config.yaml
n_layer: 13
vocab_size: 4073
norm: "rmsnorm"
init_std_qkv: 0.026
lr_head: 0.0204
seq_len: 256
doc_mask: true
Each number is 200 + 30 x the weight over the matrix's rms, rounded and kept within 0 to 999. Layers, rows and columns count from 0.

# down: layer 3 MLP down (transposed), 768x192, rms 0.1, rows 222-246, columns 64-127
# up: layer 3 MLP up, 768x192, rms 0.0986, rows 223-246, columns 64-127
down222,219,211,187,226,240,154,120,188,213,161,188,250,180,186,172,211,239,199,178,149,172,162,176,207,212,199,214,181,207,175,209,181,194,219,143,221,212,181,219,170,163,185,292,179,183,175,178,196,221,247,213,201,162,197,151,156,209,150,198,196,162,152,179,175
up223,237,182,165,161,183,196,271,215,202,210,137,221,152,144,231,198,159,201,221,187,178,260,252,212,117,193,151,196,137,174,222,223,190,198,209,222,236,184,211,187,188,252,200,127,189,257,198,140,203,181,225,166,194,137,204,220,215,220,170,175,168,175,204,246
down223,205,201,197,263,176,238,223,189,138,196,177,175,211,171,211,195,187,224,150,193,201,234,181,222,211,132,217,209,182,179,151,185,167,217,209,185,192,198,194,124,195,195,220,150,147,190,203,189,220,155,138,177,218,207,182,207,189,168,205,216,172,170,155,198
up224,236,201,251,156,211,185,226,225,204,219,260,198,198,146,215,233,176,147,201,173,218,170,216,159,142,145,227,225,206,211,162,216,222,235,147,211,198,163,193,166,192,180,211,205,161,267,247,169,209,235,242,193,241,230,233,224,213,223,228,180,156,192,198,190
down224,211,201,198,198,205,196,161,232,167,251,244,211,217,181,199,190,177,151,216,141,248,186,180,248,201,177,185,193,213,181,168,206,183,208,178,210,167,204,201,213,229,196,154,192,169,225,174,180,210,238,200,189,177,172,199,198,247,216,138,185,194,165,188,204
up225,180,192,214,224,185,209,189,214,165,201,240,176,137,232,255,173,180,170,201,226,177,199,217,221,132,162,151,228,223,250,195,174,114,203,237,179,218,184,235,203,165,216,236,211,178,192,181,187,264,191,233,220,213,223,213,171,225,176,233,210,195,205,209,193
down225,241,246,150,233,257,193,194,178,174,226,240,199,213,197,192,220,172,226,158,241,216,210,191,188,181,222,191,177,209,191,181,206,212,210,209,212,189,195,210,219,222,259,185,249,178,184,159,252,165,192,169,150,244,193,177,196,157,204,254,214,182,191,181,192
up226,251,234,189,206,202,245,216,205,213,216,162,227,149,205,197,182,243,212,174,206,179,194,214,225,167,200,167,186,180,216,214,205,165,194,191,216,163,177,174,221,209,196,201,171,173,132,182,169,213,159,201,269,246,217,190,197,183,186,167,216,132,177,245,153
down226,168,190,181,249,229,182,214,218,167,177,182,144,182,216,191,200,244,197,203,157,177,192,193,233,206,119,189,209,187,165,185,215,238,217,230,195,186,228,175,221,193,187,176,232,188,183,180,214,173,212,219,210,146,218,174,179,193,207,176,243,191,194,246,194
up227,194,245,158,124,199,189,204,165,212,241,166,196,253,205,229,200,184,213,211,171,217,224,245,231,187,144,170,235,224,245,257,220,204,207,180,181,170,231,187,201,209,232,182,204,226,218,187,183,233,169,177,237,199,194,178,183,226,190,194,181,225,196,160,205
down227,186,175,201,267,239,206,199,194,217,224,198,246,208,205,211,222,150,217,189,216,216,216,202,222,218,255,200,224,191,142,243,212,180,223,211,217,268,161,187,210,215,213,158,228,185,213,202,266,148,210,252,181,135,185,205,197,192,193,168,222,214,181,278,195
up228,237,197,221,252,150,166,218,133,228,172,196,211,147,183,192,239,213,166,201,174,240,263,167,275,185,186,238,172,167,209,274,175,173,249,183,150,203,220,208,190,195,182,212,179,144,214,190,246,213,172,224,197,205,200,176,231,173,219,229,152,184,171,210,213
down228,153,205,224,183,202,241,210,162,205,167,216,194,213,214,215,219,257,204,169,201,233,206,111,237,139,210,184,249,201,160,188,175,200,181,193,201,168,186,213,160,229,152,178,212,154,189,202,161,216,128,149,197,212,164,169,226,193,187,183,207,202,141,234,167
up229,146,189,221,232,160,213,206,179,200,205,195,207,230,199,171,218,237,176,194,149,164,156,251,158,189,206,240,190,258,245,207,230,213,230,228,179,188,164,231,168,225,231,169,144,194,208,200,201,195,168,183,193,210,220,249,188,183,215,201,211,192,173,192,227
down229,225,224,240,179,221,152,174,174,238,167,244,205,176,182,181,178,221,200,205,193,213,194,144,196,183,215,239,156,159,236,243,194,206,149,165,221,198,209,195,220,150,145,241,219,163,219,208,161,205,207,222,166,190,197,227,190,202,160,194,217,148,181,218,211
up230,223,142,153,185,190,205,230,196,252,172,164,193,201,188,181,192,223,183,201,159,277,199,202,217,210,167,194,205,196,172,192,225,168,222,156,219,208,207,185,209,184,205,165,214,216,214,210,194,213,170,154,211,231,227,154,243,204,222,216,201,175,153,140,235
down230,184,224,172,226,208,174,169,197,121,171,150,201,159,202,182,206,219,188,192,151,193,167,217,229,227,172,162,212,206,182,225,216,142,257,192,197,185,196,215,226,145,201,198,153,158,183,177,215,208,236,251,193,188,186,146,215,191,183,169,192,186,188,190,223
up231,263,197,152,177,212,164,206,206,234,173,188,243,232,216,184,251,196,185,155,186,150,256,203,159,213,180,198,204,229,216,198,205,209,167,197,169,168,154,188,261,182,183,219,214,139,211,162,227,219,196,186,191,186,171,241,254,220,200,204,205,177,196,199,238
down231,218,169,218,233,269,212,226,240,195,211,199,170,203,201,170,201,197,167,173,197,208,234,187,190,206,212,173,158,188,185,237,212,197,214,202,219,238,270,191,179,156,133,141,201,208,208,224,205,211,233,207,158,146,172,208,223,174,206,184,234,236,148,155,142
up232,226,169,217,189,239,208,171,187,132,227,194,214,213,219,262,201,173,179,229,216,271,150,222,166,172,191,156,182,147,224,212,176,224,231,171,162,173,218,243,214,158,274,195,236,191,235,181,229,192,142,228,193,220,232,191,202,203,164,262,156,170,229,249,254
down232,271,216,198,156,210,176,206,199,197,175,187,185,224,199,225,224,220,224,175,224,249,182,209,182,187,216,235,192,165,243,212,174,213,201,267,148,225,191,161,196,225,237,172,225,225,212,187,205,183,161,136,252,180,218,195,242,217,168,168,137,120,175,213,189
up233,219,202,170,170,230,188,201,178,162,202,218,198,142,171,250,144,136,196,198,250,228,166,154,180,113,162,187,207,212,249,236,191,207,153,267,146,174,216,228,195,171,173,237,181,163,195,208,195,256,168,245,205,195,187,217,205,177,175,174,212,168,193,181,186
down233,262,202,194,231,249,190,200,161,232,195,157,225,173,212,215,196,217,188,213,187,150,114,227,242,264,242,221,219,162,172,243,202,142,202,138,182,199,230,238,174,223,205,203,224,227,243,186,234,188,153,221,171,196,177,214,164,179,163,185,228,203,205,223,239
up234,220,195,220,184,167,192,214,191,189,196,152,235,217,174,186,220,207,205,233,204,229,203,188,172,191,244,195,199,195,183,213,208,182,210,190,182,212,183,254,240,188,229,182,181,218,141,206,213,207,178,181,191,227,198,222,234,159,284,201,186,199,203,174,197
down234,190,208,177,200,208,201,200,213,181,194,245,193,165,219,245,204,198,208,180,171,200,184,204,233,182,203,206,216,215,213,209,193,179,240,209,165,208,206,201,155,267,170,163,228,146,196,195,181,205,220,196,198,182,192,193,200,218,167,222,185,205,224,198,193
up235,273,224,222,232,175,224,212,157,187,185,145,206,193,203,188,252,189,225,201,157,205,167,189,183,144,146,181,205,232,206,237,247,135,208,194,222,168,213,154,242,192,198,207,209,165,205,216,239,212,193,209,213,239,179,226,235,200,231,137,192,161,230,188,186
down235,227,172,244,198,222,153,217,222,179,257,149,248,306,217,226,202,156,226,254,168,254,194,173,259,199,197,226,189,173,153,164,185,202,185,139,211,226,171,280,125,169,261,166,223,166,202,251,278,204,197,214,165,130,212,159,136,139,244,189,175,256,167,220,207
up236,185,180,195,174,228,184,227,174,242,252,227,162,176,204,221,161,215,159,211,223,188,248,215,215,171,203,169,247,184,245,226,200,197,219,191,194,219,200,208,192,208,200,227,139,192,162,190,209,244,165,172,215,253,208,213,184,145,186,241,207,163,199,223,187
down236,237,217,211,204,156,204,168,219,180,191,195,211,219,255,222,161,185,198,206,147,128,189,220,141,252,217,193,187,167,113,169,199,219,168,228,222,197,190,208,174,208,212,253,154,160,206,233,167,182,186,220,215,161,176,206,179,176,258,202,177,221,205,215,203
up237,179,146,201,192,258,215,161,194,222,253,195,180,198,217,183,193,173,204,244,181,192,231,223,217,192,161,137,238,163,215,254,195,153,159,230,143,197,256,283,183,204,225,256,202,208,198,209,200,195,191,201,161,193,243,247,217,187,210,252,196,159,193,231,231
down237,210,189,207,190,133,205,191,208,218,245,200,162,201,194,177,195,278,290,218,204,167,164,215,196,235,181,214,170,209,207,181,194,196,210,177,219,175,157,224,245,166,221,256,181,161,231,178,224,180,203,168,164,169,191,231,185,200,208,200,218,194,250,232,196
up238,213,242,182,160,195,230,143,279,176,165,238,243,177,208,234,225,178,187,193,228,227,147,197,180,150,187,237,149,195,195,194,192,268,191,230,196,170,224,207,186,204,236,205,183,172,234,191,199,213,158,167,256,195,206,175,204,205,249,234,223,237,198,174,200
down238,215,166,172,226,210,182,206,266,135,213,199,177,217,220,205,112,245,278,178,148,191,159,256,187,195,170,218,156,148,209,97,247,229,252,231,202,192,218,204,191,217,164,205,239,189,166,121,157,182,198,197,242,204,183,187,220,213,191,122,222,203,154,196,188
up239,204,199,186,175,236,201,226,237,223,165,196,173,201,196,285,183,208,208,264,162,207,206,182,190,222,187,174,246,225,212,205,165,160,186,226,165,206,183,231,208,162,254,217,255,186,213,232,172,187,230,223,162,227,245,213,263,171,263,240,165,150,170,214,190
down239,238,228,200,172,228,234,244,180,253,182,205,200,202,232,192,178,175,221,260,149,227,203,180,224,167,186,237,172,228,188,211,193,166,257,271,245,198,192,201,162,170,233,264,196,257,200,217,245,142,114,224,235,253,230,193,216,196,193,230,189,216,196,256,177
up240,227,182,223,198,188,228,201,211,209,220,187,228,186,192,203,191,193,197,201,200,222,165,244,164,225,238,196,200,195,183,205,156,229,155,215,196,209,214,232,254,250,198,217,181,157,196,216,197,206,175,216,202,228,202,202,208,219,254,186,178,197,227,161,143
down240,167,204,137,213,176,197,212,186,191,227,178,191,207,229,198,183,180,213,212,191,239,188,207,272,219,252,203,174,249,220,210,216,253,199,191,225,176,254,206,211,213,181,232,211,202,201,237,176,198,203,188,216,217,229,159,170,191,172,202,201,211,186,234,171
up241,217,230,210,188,160,170,225,232,201,254,190,202,155,244,187,211,220,199,243,198,197,181,194,183,238,183,172,193,231,170,151,210,178,214,245,190,169,198,239,199,125,238,199,186,136,227,185,207,239,212,184,208,248,201,222,232,181,234,164,219,234,207,172,175
down241,191,227,192,200,202,212,201,178,233,198,177,219,195,181,169,189,200,199,223,184,172,175,200,175,219,235,145,246,170,198,207,195,198,231,204,210,227,181,226,193,230,159,184,209,160,228,208,209,231,184,173,224,227,187,196,167,198,266,157,254,201,210,146,224
up242,249,221,217,209,199,190,205,249,185,173,212,237,226,170,267,229,133,209,195,207,184,174,226,192,225,207,180,205,176,193,245,190,116,145,202,236,246,202,175,221,239,226,239,214,180,192,218,226,228,179,186,222,226,241,184,172,199,280,221,218,227,187,157,232
down242,228,206,206,152,172,193,199,159,205,208,205,123,255,242,182,168,171,188,186,175,180,229,203,157,193,225,244,189,158,222,207,189,171,244,195,237,169,228,189,231,185,171,186,213,218,243,153,155,232,223,188,170,197,203,197,208,199,140,159,182,199,184,233,255
up243,201,184,238,161,209,158,229,172,215,180,237,238,208,164,231,207,207,213,211,216,229,189,255,223,203,174,216,198,149,236,210,183,151,157,203,234,281,189,189,275,214,183,209,200,184,219,194,201,232,200,188,203,192,235,149,261,174,200,216,199,217,152,207,242
down243,176,231,201,253,172,168,209,179,272,201,185,216,221,201,185,163,156,207,200,184,199,212,181,196,202,214,227,228,141,203,222,222,206,153,234,230,239,217,183,168,206,167,269,210,212,199,162,210,252,206,193,186,296,198,202,205,205,215,199,208,200,204,188,169
up244,216,169,234,168,196,198,258,193,159,221,207,168,191,245,178,155,202,147,242,179,236,175,207,184,187,179,182,177,160,226,231,296,225,275,139,224,248,260,257,261,192,218,209,224,193,225,222,238,203,181,238,240,233,178,221,192,203,235,177,219,145,176,183,236
down244,167,199,177,185,191,205,152,183,177,268,203,183,204,191,155,236,167,180,219,207,114,172,243,161,157,243,212,214,144,228,169,170,275,200,172,169,246,197,160,148,109,131,209,186,194,214,215,257,140,223,192,177,236,230,204,172,190,236,185,204,219,197,201,224
up245,232,164,228,233,213,185,258,187,224,249,173,201,193,245,222,190,173,180,195,159,182,125,207,177,198,223,156,199,169,169,240,208,237,219,166,227,183,207,228,231,161,209,196,203,146,217,245,208,235,139,214,237,222,199,176,209,207,200,210,149,180,221,234,239
down245,214,171,249,160,188,243,201,182,147,186,205,183,192,210,202,226,195,218,204,192,146,196,174,187,230,166,175,202,250,199,209,177,264,212,199,202,144,208,238,196,200,185,241,211,232,189,229,171,164,193,196,263,171,227,185,219,242,233,174,197,215,245,202,162
up246,236,154,178,209,183,121,197,207,161,189,219,169,173,192,224,246,239,184,169,231,215,206,210,137,242,206,176,191,191,237,240,165,154,230,188,230,234,204,208,257,138,245,225,211,106,259,194,209,212,206,202,177,223,238,180,239,155,235,187,179,246,192,202,199
down246,215,217,168,155,111,131,161,145,207,222,153,144,253,164,167,217,270,191,150,193,177,182,232,196,245,233,165,153,185,210,170,181,202,188,169,179,196,221,163,180,218,192,210,201,201,195,141,129,272,191,138,235,245,249,241,241,177,156,171,242,203,246,227,231